From a checkpoint of a small transformer trained on Wikipedia.
Size: 9 layers, MLP 5120 ReLU, 82.5M parameters.
Training: a variant of Adam for these matrices, 654M tokens, 9980 steps.
Each number is 50 + 12 x the weight over the matrix's rms, rounded and kept within 0 to 99. Layers, rows and columns count from 0.

# down: layer 3 MLP down (transposed), 5120x640, rms 0.0119, rows 521-573, columns 512-575
# up: layer 3 MLP up, 5120x640, rms 0.0173, rows 522-573, columns 512-575
down521:51 51 40 51 55 37 64 46 65 59 43 42 44 40 38 40 52 52 52 41 44 44 50 47 43 46 43 45 52 62 65 44 46 53 44 52 43 67 55 55 48 47 56 46 42 56 41 50 67 53 48 45 53 43 50 55 48 49 47 49 58 52 49 47
up522:74 32 62 40 73 25 38 36 44 30 45 59 40 34 49 40 45 46 48 59 69 62 37 35 61 79 62 43 67 46 57 96 36 52 31 32 64 62 51 46 69 61 43 41 45 50 84 62 53 54 81 55 41 31 50 58 50 64 45 62 42 43 63 41
down522:66 41 48 31 41 63 59 60 74 86 54 59 33 35 21 70 39 46 64 62 46 69 69 70 63 39 56 55 46 43 67 71 49 53 67 40 68 47 74 25 64 11 60 71 48 54 28 59 43 57 71 10 53 45 60 39 38 74 36 15 56 29 29 54
up523:17 46 40 67 46 21 29 43 46 53 41 50 63 61 89 43 38 53 18 57 16 76 59 23 87 44 53 57 18 38 38 31 64 47 77 66 28 66 93 19 51 39 62 76 57 68 46 24 67 56 43 37 42 73 63 83 50 58 57 74 95 40 61 44
down523:63 99 55 76 42 38 86 42 91 82 52 84 46 38 71 31 16 59 87 11 45 44 64 41 12 19 39 67 25 50 58 71 66 52 57 33 54 79 54 46 27 23 51 45 35 59 35 20 56 17 46 61 48 44 59 60 34 56 55 63 99 72 23 40
up524:56 61 55 67 49 49 63 36 42 56 44 59 56 58 54 60 52 40 50 70 41 54 58 48 57 54 43 52 50 45 50 53 42 56 54 37 48 58 60 44 49 57 39 63 58 54 53 56 54 59 53 45 65 49 65 55 54 50 54 67 49 57 59 49
down524:44 50 45 47 47 52 48 55 52 53 50 49 53 48 50 48 44 49 49 49 49 54 51 49 54 47 51 50 51 50 53 53 49 48 54 50 47 52 51 51 55 43 45 46 56 55 49 47 51 49 48 51 47 50 47 46 51 48 52 50 51 50 45 52
up525:56 67 60 58 52 39 37 49 45 82 52 40 60 56 63 62 48 57 42 72 42 54 52 51 64 58 44 48 43 29 45 47 55 61 54 38 54 38 41 45 53 64 34 77 59 41 43 55 38 51 66 58 53 54 64 38 61 56 55 50 47 65 45 55
down525:67 51 52 58 63 53 53 50 44 51 52 50 43 40 45 45 50 52 61 44 53 51 48 42 42 40 50 50 49 52 52 56 47 50 37 46 58 43 40 54 57 54 50 41 52 49 39 41 52 59 60 43 53 56 53 37 44 45 46 52 49 56 49 49
up526:42 61 55 54 59 39 54 41 73 44 49 52 56 57 68 68 41 50 40 46 58 40 47 37 58 61 59 60 58 57 57 62 32 47 42 58 54 35 43 68 44 60 38 60 35 52 51 36 39 37 48 44 46 45 46 46 63 65 75 51 52 64 47 31
down526:49 52 52 48 54 55 50 48 47 49 42 49 51 50 53 44 49 44 51 47 54 46 51 45 46 44 46 52 58 52 47 55 50 51 47 54 53 50 50 52 47 53 44 46 49 48 52 53 49 53 49 52 48 48 49 51 42 51 44 52 48 49 52 54
up527:46 58 45 51 72 52 47 60 42 49 37 51 54 55 51 52 55 52 51 62 57 53 50 51 46 42 55 52 40 55 47 51 61 48 51 53 62 42 57 47 53 54 56 52 45 63 50 42 47 40 49 58 44 39 49 54 46 56 47 49 49 45 34 59
down527:50 48 48 52 55 49 52 47 53 51 51 51 47 52 47 53 48 49 48 49 51 55 50 53 51 50 49 51 52 54 50 53 47 50 53 53 53 47 50 48 48 49 51 50 50 50 51 51 49 51 50 48 51 50 52 49 50 49 49 49 50 55 50 52
up528:47 38 42 53 54 35 42 59 51 47 39 45 48 40 67 44 67 51 47 50 36 53 52 53 46 59 45 55 56 43 52 63 40 36 57 66 44 43 39 73 52 47 60 44 42 61 76 49 21 57 67 43 54 48 56 49 53 54 53 35 47 57 45 51
down528:44 50 45 44 44 49 50 53 49 54 56 53 49 50 51 55 47 53 53 43 48 47 48 50 48 45 50 48 51 51 54 48 49 47 52 47 55 47 50 48 52 50 38 48 49 51 46 48 51 47 50 54 51 52 54 51 49 51 46 49 51 51 52 50
up529:53 57 76 43 53 42 50 82 74 43 61 68 75 78 44 43 71 32 65 36 42 45 71 55 60 57 47 41 38 51 70 77 44 35 25 47 12 50 47 50 37 49 52 32 59 17 94 32 25 21 87 61 53 70 49 46 37 45 44 55 22 58 86 81
down529:39 52 67 62 38 27 50 61 71 53 49 79 31 42 28 53 50 82 36 59 58 72 55 50 29 15 31 68 50 68 60 90 38 40 17 22 13 35 23 87 47 60 41 40 28 65 14 60 60 88 00 18 38 91 51 61 57 68 00 22 41 36 49 64
up530:30 40 71 79 86 18 58 31 60 68 51 49 42 43 54 54 61 53 48 46 52 70 85 35 55 86 11 99 81 51 42 88 53 31 59 64 75 78 40 31 15 38 68 50 36 23 66 64 58 53 47 75 41 48 54 15 23 35 43 37 17 59 40 65
down530:43 41 41 12 73 41 01 56 46 26 57 66 66 33 78 46 43 49 27 54 65 51 46 72 48 20 51 51 51 47 36 38 58 62 43 29 52 29 48 66 56 46 59 34 35 49 89 86 28 17 41 17 16 59 20 47 46 60 37 51 65 49 88 69
up531:56 56 52 52 60 26 48 43 56 76 58 42 84 64 43 35 85 42 49 57 30 67 66 21 48 59 60 45 10 43 79 34 59 31 59 50 60 52 40 24 46 31 51 55 61 46 51 69 08 39 45 63 62 51 60 64 24 82 24 78 68 47 79 78
down531:34 45 20 33 18 70 75 59 72 34 22 61 41 94 77 04 58 38 40 35 46 24 95 45 38 49 62 50 24 37 62 26 30 81 61 19 22 45 75 57 40 71 78 58 46 16 60 99 52 23 31 60 47 32 40 45 16 50 23 74 62 43 56 72
up532:41 57 38 54 56 39 34 45 49 64 50 51 50 60 54 68 44 62 38 53 43 34 44 43 54 63 50 59 62 54 43 47 41 51 39 44 42 45 42 39 67 58 51 40 63 57 59 57 49 47 53 47 49 52 47 50 52 70 53 48 44 55 50 51
down532:48 46 55 48 49 46 51 56 51 58 50 48 50 51 50 50 40 49 50 47 59 54 50 52 55 52 50 55 49 51 49 60 48 47 52 52 48 52 45 48 56 52 52 48 48 46 52 46 52 51 51 47 47 49 51 46 48 56 53 46 50 56 52 50
up533:45 63 47 40 54 38 60 44 58 62 45 63 53 45 35 57 43 60 47 49 46 65 41 40 57 56 56 54 44 41 50 62 37 38 38 46 48 33 43 44 56 34 64 53 59 47 58 48 52 59 46 59 64 49 59 36 43 42 51 57 51 50 56 46
down533:57 50 47 51 47 55 55 50 49 50 52 47 50 50 49 51 50 50 53 55 47 47 48 52 44 50 48 50 46 51 48 47 51 47 54 46 47 49 50 57 49 47 53 48 49 50 50 47 52 52 48 48 52 48 48 46 55 47 46 53 47 53 50 50
up534:26 58 36 70 37 47 64 10 46 48 62 42 58 30 66 43 46 43 67 49 54 44 49 52 37 36 46 54 41 58 67 48 52 52 48 48 68 52 50 53 76 59 61 42 30 30 51 50 37 56 22 32 47 33 51 56 43 48 44 22 48 38 42 68
down534:64 44 16 54 61 67 43 33 79 31 52 57 61 56 52 52 54 55 36 64 12 44 43 64 54 70 48 46 61 62 52 67 57 51 78 43 69 70 66 00 43 14 54 49 33 34 36 70 66 48 52 20 27 53 36 42 20 52 43 31 39 63 36 43
up535:39 54 43 50 53 49 47 44 39 46 47 50 60 49 48 50 63 61 54 50 49 45 54 37 46 50 43 42 54 30 45 33 50 54 41 61 53 43 42 35 50 53 60 50 41 55 54 53 47 41 42 50 57 40 46 36 68 52 62 36 35 58 62 41
down535:55 52 49 52 45 52 45 44 50 49 53 47 51 51 49 45 50 47 45 50 54 46 44 44 52 50 46 48 45 50 54 48 50 48 46 50 55 48 49 55 54 49 54 47 53 43 52 54 51 53 44 45 49 51 50 59 46 46 47 49 46 51 52 51
up536:53 44 47 36 66 37 29 50 56 55 51 55 78 66 48 62 53 61 25 60 47 67 57 37 67 52 58 54 49 28 58 57 47 37 51 55 45 38 52 41 56 38 52 54 60 54 54 59 41 42 53 50 50 43 53 41 42 51 57 60 45 64 63 55
down536:54 47 49 45 46 54 45 48 53 55 57 54 53 42 49 47 42 41 54 49 50 44 46 40 53 61 55 42 46 49 54 50 59 48 47 59 51 54 51 43 45 57 55 49 49 45 49 47 47 51 50 51 46 45 49 50 54 46 50 50 49 50 50 58
up537:35 30 42 59 50 46 58 34 44 57 50 47 63 59 48 49 48 58 46 62 51 64 54 44 58 57 30 54 42 36 51 70 40 57 57 60 47 13 31 60 50 41 70 65 45 61 31 34 44 37 59 46 39 38 65 40 50 63 54 48 62 48 64 38
down537:57 41 50 46 53 40 50 56 53 47 52 45 40 56 46 49 44 56 57 50 53 54 56 45 58 49 49 50 46 49 54 65 51 48 53 46 41 64 52 52 46 43 63 52 56 53 48 44 54 48 58 53 46 59 42 44 59 48 43 50 49 53 53 63
up538:50 62 45 44 54 53 35 51 46 50 54 48 47 44 64 45 42 53 40 50 52 47 48 51 51 52 44 57 52 46 43 47 59 53 49 44 49 48 49 60 50 51 61 44 41 43 51 46 45 52 46 50 46 62 65 55 58 48 62 55 46 53 59 54
down538:51 52 53 52 51 51 48 49 50 51 51 50 51 53 50 49 50 50 50 51 49 52 50 48 52 48 48 50 49 50 50 51 49 49 49 51 50 51 52 50 48 50 52 49 51 51 52 52 47 49 49 49 51 52 51 49 50 49 53 50 52 50 52 48
up539:42 50 43 43 64 28 57 32 44 42 51 55 52 55 60 64 57 60 55 48 41 59 55 43 35 54 45 63 42 46 49 61 48 54 22 49 50 40 41 60 44 54 60 40 36 60 63 40 38 45 45 56 59 42 56 42 68 41 58 62 32 61 72 40
down539:52 40 50 45 46 58 53 42 66 48 64 50 55 45 63 46 50 37 65 47 60 50 60 45 51 51 56 45 67 44 53 43 55 56 48 57 49 67 47 48 41 59 58 36 45 46 50 48 50 51 46 56 45 51 49 62 50 52 40 47 37 46 38 64
up540:49 53 43 41 40 53 33 50 41 47 47 41 53 58 60 62 48 54 38 59 46 57 41 48 43 74 54 45 46 46 45 61 45 36 52 38 62 43 47 52 61 61 54 60 33 41 36 44 44 33 40 54 74 54 54 51 53 53 51 40 39 60 49 34
down540:37 50 51 53 53 40 48 51 46 60 58 58 51 44 47 42 36 58 56 59 51 61 57 48 48 55 56 46 59 48 48 53 54 28 61 41 45 61 56 44 39 49 60 40 58 56 43 59 61 45 55 46 55 50 52 44 42 40 48 32 53 44 46 62
up541:62 48 37 33 54 53 44 41 44 45 33 43 36 46 64 58 46 64 41 63 46 69 34 58 49 56 37 62 41 41 49 62 56 45 46 35 45 24 54 47 47 51 51 47 56 52 43 44 38 56 58 42 56 41 72 47 48 49 48 50 46 56 54 50
down541:55 47 48 48 48 53 59 44 43 47 46 54 55 49 53 38 54 57 55 57 59 48 52 56 42 52 45 53 59 49 48 67 54 50 57 52 54 49 36 51 53 55 41 40 46 55 47 49 58 52 50 48 44 55 56 47 53 49 53 55 53 48 47 51
up542:42 59 41 51 56 51 55 36 48 32 50 50 56 56 68 41 63 49 58 62 43 55 36 48 53 58 61 56 46 31 50 58 35 25 49 45 58 59 55 49 51 46 54 60 62 49 71 43 36 48 48 43 55 44 60 50 49 27 52 47 67 54 47 52
down542:50 53 57 48 53 49 51 47 48 53 49 51 53 45 52 53 48 54 55 51 50 57 47 49 47 46 50 52 51 49 56 47 47 48 52 54 47 48 53 52 54 50 55 44 54 45 48 56 50 49 48 50 53 48 50 47 45 52 50 53 47 49 48 47
up543:54 48 50 53 49 42 53 58 44 63 60 55 50 52 52 48 47 58 54 68 65 55 49 40 63 42 52 69 54 52 38 50 41 51 53 40 37 43 34 45 42 53 48 67 40 43 56 56 44 42 60 46 40 52 62 42 49 54 58 59 47 39 54 41
down543:50 51 47 56 40 42 47 55 54 68 46 53 50 49 48 54 46 51 52 53 51 48 56 44 54 45 45 63 59 53 55 57 48 51 50 50 46 55 54 49 62 45 52 51 45 52 49 48 47 46 60 50 41 52 51 48 55 57 54 54 56 59 51 54
up544:51 49 52 74 62 50 46 39 38 45 31 44 56 41 45 54 50 55 37 49 36 44 82 38 64 54 37 68 48 32 43 57 44 24 54 46 76 45 31 40 51 48 58 62 35 32 39 61 62 37 64 46 64 35 75 34 43 52 72 44 35 34 55 52
down544:38 48 55 57 47 46 70 62 46 40 33 61 62 19 41 43 53 47 42 39 78 33 58 40 57 37 38 53 58 53 44 71 62 74 66 44 46 47 36 69 42 88 42 52 49 54 31 59 57 51 55 36 45 61 54 44 29 46 46 42 41 29 66 62
up545:64 54 76 56 55 04 56 40 49 24 44 48 67 44 62 48 68 51 70 60 49 49 53 49 63 62 60 63 50 18 50 62 46 38 39 48 41 38 66 53 47 68 50 48 45 62 48 71 61 59 40 35 59 58 80 44 49 53 54 59 57 51 49 39
down545:45 34 58 28 29 53 58 66 48 42 47 75 50 55 24 37 47 59 51 59 57 54 55 52 61 54 60 32 23 60 25 46 48 64 48 41 39 31 42 50 53 51 52 45 53 33 32 50 48 46 48 61 49 72 42 64 50 56 49 54 48 76 34 74
up546:52 63 57 50 53 41 38 41 49 60 52 48 54 40 46 56 68 56 29 57 58 58 50 68 40 46 69 49 34 47 48 61 46 35 40 54 56 58 53 64 43 54 63 47 46 47 51 55 47 64 43 62 53 42 35 40 55 53 58 56 58 44 39 69
down546:51 53 50 46 48 48 48 49 51 52 52 52 47 52 52 44 53 44 48 53 50 53 45 50 48 53 47 49 48 50 52 55 50 48 52 47 47 49 55 50 51 52 52 47 47 53 54 44 50 47 51 47 48 54 51 56 55 50 54 47 50 52 45 51
up547:32 38 33 50 52 34 77 27 71 45 24 67 76 57 83 27 03 72 46 24 43 40 83 51 59 70 28 43 66 42 77 48 45 37 57 69 13 56 18 20 42 41 39 60 10 66 32 84 53 49 38 32 52 27 43 16 75 17 44 39 99 58 44 39
down547:39 32 29 15 64 49 43 49 58 82 14 39 85 72 30 29 52 64 87 60 55 45 48 42 21 29 66 40 53 44 13 71 22 81 28 57 43 53 29 99 72 43 99 62 59 64 90 99 40 66 55 82 64 99 10 47 55 29 35 80 29 60 92 34
up548:62 26 47 69 70 55 30 42 40 51 37 58 54 49 40 70 63 48 52 46 40 63 41 70 63 49 55 49 59 54 45 68 29 52 46 38 44 42 44 48 43 52 50 53 59 44 37 40 41 59 72 53 64 45 62 51 43 50 63 53 53 69 53 40
down548:47 48 54 51 49 49 51 48 49 46 58 50 49 44 51 51 50 44 54 49 55 50 45 53 47 52 47 48 56 44 55 59 54 52 49 48 53 51 54 50 59 52 41 42 45 54 52 51 50 50 51 60 51 54 52 45 44 58 56 42 54 47 51 46
up549:69 38 00 93 83 49 68 05 72 31 54 41 40 42 95 47 38 35 67 45 15 34 44 50 39 32 29 83 41 26 99 35 47 20 30 63 49 68 67 08 53 60 69 30 59 40 69 51 22 58 27 47 39 34 56 29 40 41 30 41 34 67 72 40
down549:61 50 45 49 86 63 81 65 33 50 53 58 75 61 72 35 21 72 28 87 47 45 29 84 40 33 65 30 54 70 51 08 16 69 35 57 61 95 98 18 36 32 42 38 47 61 22 42 27 66 39 38 66 26 54 53 91 53 35 48 39 27 60 81
up550:52 47 58 54 55 51 41 50 41 48 45 58 53 56 51 35 49 61 48 61 54 53 60 52 60 48 53 64 47 58 51 59 38 38 51 53 59 41 37 46 48 50 64 45 38 38 61 49 50 64 39 68 55 31 50 43 57 49 53 48 54 60 57 55
down550:46 46 47 53 41 50 47 49 46 44 49 54 53 49 50 45 51 48 53 49 49 51 55 51 57 56 51 48 47 49 56 57 45 51 48 44 48 51 54 46 55 46 55 50 49 55 52 47 43 53 49 53 52 45 46 49 45 52 54 49 52 46 42 52
up551:55 52 64 54 45 62 42 49 46 51 51 53 53 41 53 50 57 56 50 46 37 58 58 38 47 57 56 42 47 36 29 53 37 49 39 48 49 38 49 48 68 35 68 48 44 43 56 55 50 53 57 52 61 40 50 43 51 48 61 60 69 58 55 60
down551:54 43 52 52 51 47 54 50 46 45 51 51 50 44 45 55 51 52 45 45 51 44 58 51 45 52 53 45 57 47 49 55 53 56 60 57 58 51 50 51 46 50 47 52 59 45 41 48 50 54 45 50 51 44 52 53 47 48 53 47 50 54 47 52
up552:48 50 54 56 45 37 63 61 35 51 54 39 39 53 60 67 39 67 56 52 55 48 47 43 56 54 57 45 45 43 46 43 31 34 47 45 42 55 37 40 69 48 61 58 38 78 66 54 34 39 38 53 54 44 67 41 57 46 42 64 58 45 57 42
down552:45 54 44 48 46 59 48 52 52 52 50 49 52 48 48 32 49 53 51 57 52 53 56 49 64 51 55 40 47 46 49 52 48 48 47 47 51 48 45 46 46 34 62 49 50 40 57 53 54 52 57 45 53 42 55 53 41 43 55 47 50 50 41 56
up553:56 47 56 63 43 56 46 37 43 50 34 54 47 61 58 46 48 59 37 46 47 51 33 49 59 44 38 64 44 44 46 45 46 51 47 40 52 54 53 56 19 58 59 55 55 31 56 53 31 56 54 40 53 43 54 48 55 56 62 33 58 51 51 44
down553:50 48 46 49 48 53 50 49 48 48 50 46 51 51 50 49 49 53 48 47 51 48 49 51 48 48 48 50 50 50 51 49 52 50 52 48 50 48 50 49 50 51 49 51 48 52 49 48 51 49 48 47 50 50 48 48 48 47 48 50 48 51 49 51
up554:51 70 64 58 52 49 48 43 65 42 50 60 62 30 47 51 59 61 54 64 37 58 53 45 54 63 60 55 51 52 52 48 56 53 40 29 50 57 38 50 48 51 63 49 54 61 57 52 34 56 48 51 65 58 63 45 61 48 46 56 65 60 36 42
down554:53 48 50 49 47 42 48 50 53 48 48 53 51 55 48 41 45 48 43 50 49 47 59 40 54 58 51 42 60 50 44 55 49 58 48 41 43 52 61 49 44 41 55 49 44 50 50 47 54 56 48 49 46 53 42 41 52 51 52 46 56 53 53 47
up555:67 68 42 53 48 36 43 32 53 49 39 48 42 49 47 55 57 62 44 64 50 51 46 57 47 65 56 61 37 49 57 47 41 42 57 47 43 48 58 30 40 58 47 50 34 60 48 47 51 43 76 51 57 45 52 47 58 63 67 59 45 54 49 54
down555:53 61 41 44 51 50 56 54 56 49 48 42 42 49 43 45 51 51 56 52 49 59 52 47 48 48 42 44 49 50 42 52 48 45 42 41 51 52 48 58 55 53 44 50 59 55 45 42 44 49 47 63 44 57 52 50 56 45 54 52 61 46 44 48
up556:37 54 57 54 43 37 54 50 47 68 41 46 38 49 49 72 53 44 31 52 40 44 56 36 60 56 52 60 49 39 63 44 37 31 62 47 40 43 50 50 56 58 58 46 44 59 35 51 50 58 56 50 68 42 51 56 42 56 55 42 60 57 50 50
down556:53 45 51 49 53 52 53 50 48 53 52 56 45 50 54 52 44 44 53 49 56 52 53 54 58 43 46 51 54 54 52 47 52 54 53 45 57 47 56 49 55 49 49 48 46 44 49 48 45 46 58 49 45 54 47 52 46 51 43 48 49 51 54 57
up557:51 44 50 51 64 53 42 48 50 60 51 52 60 54 55 50 49 41 47 53 39 43 55 39 51 51 63 50 55 44 52 59 42 38 35 37 55 44 58 66 49 43 63 61 43 53 51 60 49 41 60 52 48 46 51 42 59 71 45 41 42 48 61 55
down557:48 49 52 47 48 48 51 51 51 48 50 51 48 48 48 48 50 51 52 52 54 52 48 52 48 52 49 47 50 52 53 51 53 50 52 55 47 53 49 52 53 49 43 51 49 48 52 52 52 50 47 53 53 51 48 48 51 51 50 46 51 51 51 49
up558:43 52 62 61 52 39 63 45 50 58 49 49 51 47 49 54 43 50 36 61 50 59 46 48 26 48 55 54 45 33 38 39 53 40 42 40 43 38 49 40 58 57 63 62 54 52 41 51 54 56 52 53 64 52 64 50 59 56 63 66 48 67 69 37
down558:51 49 57 52 49 47 55 49 50 49 40 44 46 44 50 38 49 42 41 58 47 47 38 49 50 37 53 47 42 56 47 55 50 58 44 45 48 42 54 40 51 60 49 46 60 58 45 45 47 51 41 47 55 43 43 52 51 52 47 47 54 50 59 57
up559:35 52 42 49 69 42 36 37 46 64 46 25 60 39 62 76 55 59 51 54 57 37 73 44 57 44 52 46 48 32 62 54 34 47 57 37 66 52 61 43 54 55 61 64 29 55 50 52 35 60 60 50 54 48 52 40 50 64 33 53 61 75 59 43
down559:51 55 51 53 46 49 47 52 61 53 52 48 61 53 39 48 50 40 53 52 47 57 61 55 52 54 42 57 63 53 47 50 38 53 45 38 55 61 67 61 47 44 63 50 44 48 57 65 58 55 47 37 53 44 37 56 37 29 49 48 42 42 41 53
up560:64 65 57 52 58 50 25 44 42 60 45 61 69 38 58 56 57 51 34 41 62 48 52 50 47 52 46 51 33 46 58 47 32 54 35 59 42 46 56 49 59 51 59 50 44 63 57 29 42 54 57 48 56 40 52 49 46 49 47 37 56 47 52 57
down560:43 44 50 62 55 45 53 53 51 53 36 50 47 55 41 51 56 53 49 63 52 42 47 52 53 43 48 42 48 61 46 55 58 55 56 46 49 54 46 59 59 48 50 46 53 53 38 58 56 48 51 45 48 68 35 51 54 39 47 50 49 58 47 43
up561:23 73 49 90 60 28 40 35 48 65 40 44 67 42 52 75 75 78 38 80 47 77 89 48 49 77 49 45 43 51 71 55 48 50 55 34 47 60 57 60 57 49 52 51 33 40 63 26 54 45 68 76 44 42 41 59 52 51 61 38 35 62 63 59
down561:49 52 30 54 48 41 39 73 32 55 37 74 66 34 76 26 79 46 42 57 22 50 58 66 70 51 51 47 37 49 32 43 61 72 18 65 41 12 61 74 47 22 33 45 39 55 49 50 59 31 40 56 44 69 48 45 83 55 30 81 41 64 57 52
up562:52 26 53 40 40 27 45 50 42 73 47 45 59 54 65 55 64 55 22 61 32 74 38 53 57 71 60 74 39 39 39 51 55 29 48 51 56 51 56 40 46 68 43 51 57 45 30 63 45 63 34 70 42 56 52 59 51 43 51 52 59 66 47 33
down562:61 53 43 49 61 53 38 38 55 33 70 60 47 36 58 49 51 40 55 52 58 44 45 53 54 51 65 38 50 37 70 39 48 39 37 42 34 38 53 26 55 38 58 36 48 39 53 51 58 51 38 62 59 32 47 39 57 49 37 53 56 38 39 50
up563:34 66 57 35 39 32 58 62 63 71 63 59 63 54 54 55 42 74 29 54 59 51 51 49 52 52 45 72 38 47 49 87 39 69 73 52 48 48 69 41 18 26 58 52 40 66 45 47 21 28 93 54 61 34 53 01 43 75 26 32 36 52 46 79
down563:47 68 49 39 22 43 86 58 71 75 11 34 39 50 77 39 78 58 99 53 52 82 66 44 53 34 60 42 40 52 59 66 62 50 44 47 53 41 42 03 42 96 39 44 86 51 31 15 25 42 18 67 63 66 41 61 35 86 43 21 46 65 78 34
up564:39 47 65 53 50 42 42 45 40 61 43 60 35 42 53 53 53 66 32 60 44 72 61 56 59 59 57 52 32 45 48 54 49 40 47 43 45 42 44 48 61 55 48 70 50 69 45 50 48 49 51 56 49 39 77 38 41 45 26 56 54 47 58 58
down564:42 50 52 49 51 49 49 49 52 47 52 49 52 46 47 49 48 47 48 50 44 54 48 50 47 49 53 56 54 43 47 45 45 51 55 58 53 60 48 54 50 52 56 55 55 53 51 52 49 57 50 49 55 51 49 49 51 51 54 52 47 45 43 52
up565:34 46 55 45 51 43 51 36 47 61 54 45 47 58 44 62 44 62 48 56 57 41 63 50 51 42 46 44 53 40 49 52 57 46 54 57 46 51 53 56 57 44 54 47 44 38 56 47 64 51 35 42 61 58 60 46 61 57 49 40 44 55 49 41
down565:50 52 49 50 51 46 52 47 52 50 52 48 49 54 49 44 44 48 46 49 46 46 44 56 52 48 48 51 48 51 53 45 51 51 49 54 52 47 51 52 48 51 51 49 54 45 50 50 53 51 53 50 54 45 53 53 50 48 56 47 48 50 50 52
up566:40 67 66 89 54 60 57 41 38 37 61 68 65 72 66 59 20 44 57 44 45 53 31 70 19 71 77 76 60 55 62 53 54 44 56 61 48 66 35 27 28 62 67 42 26 52 65 40 58 40 70 47 52 48 45 22 44 57 27 19 38 54 61 40
down566:45 37 21 69 45 66 42 86 61 91 53 11 39 19 37 18 34 33 58 55 76 39 39 55 41 21 24 33 65 75 75 49 24 85 22 47 42 60 53 47 63 55 43 35 69 71 54 31 61 26 26 13 69 81 76 55 64 58 16 48 84 55 49 39
up567:48 53 55 40 47 54 63 59 56 38 36 41 59 53 58 47 42 43 39 60 46 39 65 37 53 57 68 42 62 42 47 48 48 47 60 42 61 50 59 47 48 55 58 67 43 67 53 59 50 49 55 55 58 49 64 44 69 51 40 54 54 54 65 41
down567:55 52 49 54 53 51 56 49 48 50 49 46 47 47 55 53 45 51 48 47 47 50 53 51 52 45 44 49 53 52 58 54 52 50 50 51 49 48 48 48 53 57 50 57 46 49 49 38 54 49 53 49 49 49 48 48 48 52 54 50 47 54 46 49
up568:48 62 56 49 52 38 51 52 58 46 64 61 64 58 56 52 56 43 30 56 40 50 50 37 61 39 57 46 55 54 47 50 60 52 52 42 50 50 51 45 49 50 58 54 50 48 47 54 55 36 56 38 48 53 40 41 53 65 60 58 27 50 70 51
down568:41 57 46 58 42 55 55 43 57 48 49 44 45 51 57 52 51 47 48 48 44 48 59 44 45 47 51 56 60 42 49 45 54 58 54 50 42 44 44 43 53 51 61 46 45 52 57 48 48 55 50 52 53 47 44 50 48 40 55 56 48 50 52 52
up569:38 49 53 56 57 48 41 46 50 54 40 68 58 58 53 60 57 53 55 56 68 51 39 39 58 41 52 49 42 46 35 53 55 51 60 65 51 33 44 64 53 58 58 61 57 56 64 55 35 40 48 57 40 65 46 54 54 35 53 61 49 61 49 41
down569:48 47 44 51 50 50 49 54 49 50 54 43 52 51 47 53 44 54 53 49 57 47 47 54 51 48 50 47 58 52 52 48 46 52 46 48 57 50 50 52 45 49 42 52 43 51 49 48 56 50 48 46 48 53 46 55 50 51 46 52 48 48 50 54
up570:61 50 48 42 45 42 26 50 49 50 60 61 43 33 48 68 74 66 75 59 64 50 64 22 63 48 72 37 38 47 25 69 50 69 32 28 40 64 64 38 57 62 47 30 26 67 99 20 49 32 64 41 69 64 47 65 20 54 43 43 43 49 58 74
down570:50 74 54 28 17 55 27 17 38 15 36 69 57 33 62 25 40 38 56 76 59 64 35 43 43 68 21 81 68 65 69 89 80 41 87 71 39 52 24 49 00 24 46 74 67 71 41 18 79 66 23 28 50 54 99 21 27 30 44 32 53 61 82 23
up571:42 56 48 51 60 46 52 53 46 59 47 58 71 54 70 55 55 43 49 59 43 48 37 53 39 59 54 68 52 39 64 41 57 49 29 59 50 49 47 67 62 46 62 55 40 72 56 39 49 47 55 63 50 55 59 48 50 62 58 56 47 41 52 50
down571:54 51 52 51 50 59 54 45 48 40 55 49 57 57 53 50 43 48 48 42 55 49 45 56 47 57 46 50 54 47 59 54 50 52 48 51 56 44 47 49 52 47 50 55 47 56 47 52 52 46 61 51 50 53 49 46 54 46 47 49 57 46 44 49
up572:35 36 39 48 55 27 39 52 56 42 54 48 34 52 63 45 51 48 53 41 50 59 50 44 63 38 63 46 57 47 34 51 29 60 45 56 27 41 36 46 49 45 56 57 56 48 56 48 46 58 36 57 54 52 53 59 46 55 68 47 43 50 43 60
down572:45 48 52 46 53 53 51 52 50 50 48 50 45 48 51 44 51 44 55 58 49 48 46 50 49 56 49 50 46 51 47 53 46 48 50 47 53 50 53 46 54 47 55 47 50 49 46 57 51 46 54 45 47 59 54 49 58 46 48 49 53 46 54 48
up573:55 50 51 48 45 42 61 48 54 49 37 78 45 33 58 57 52 64 49 48 39 67 56 55 39 42 53 65 45 34 56 43 59 39 39 53 48 45 40 51 53 53 58 62 57 60 43 45 47 53 69 60 51 45 62 47 42 47 60 63 37 68 49 55
down573:54 34 63 51 59 65 43 46 47 49 54 43 41 43 51 53 48 39 54 38 43 44 45 46 50 50 50 47 38 49 48 46 60 51 51 52 53 54 62 62 39 56 43 51 53 52 49 49 46 44 49 31 41 64 47 41 57 29 53 60 55 49 63 46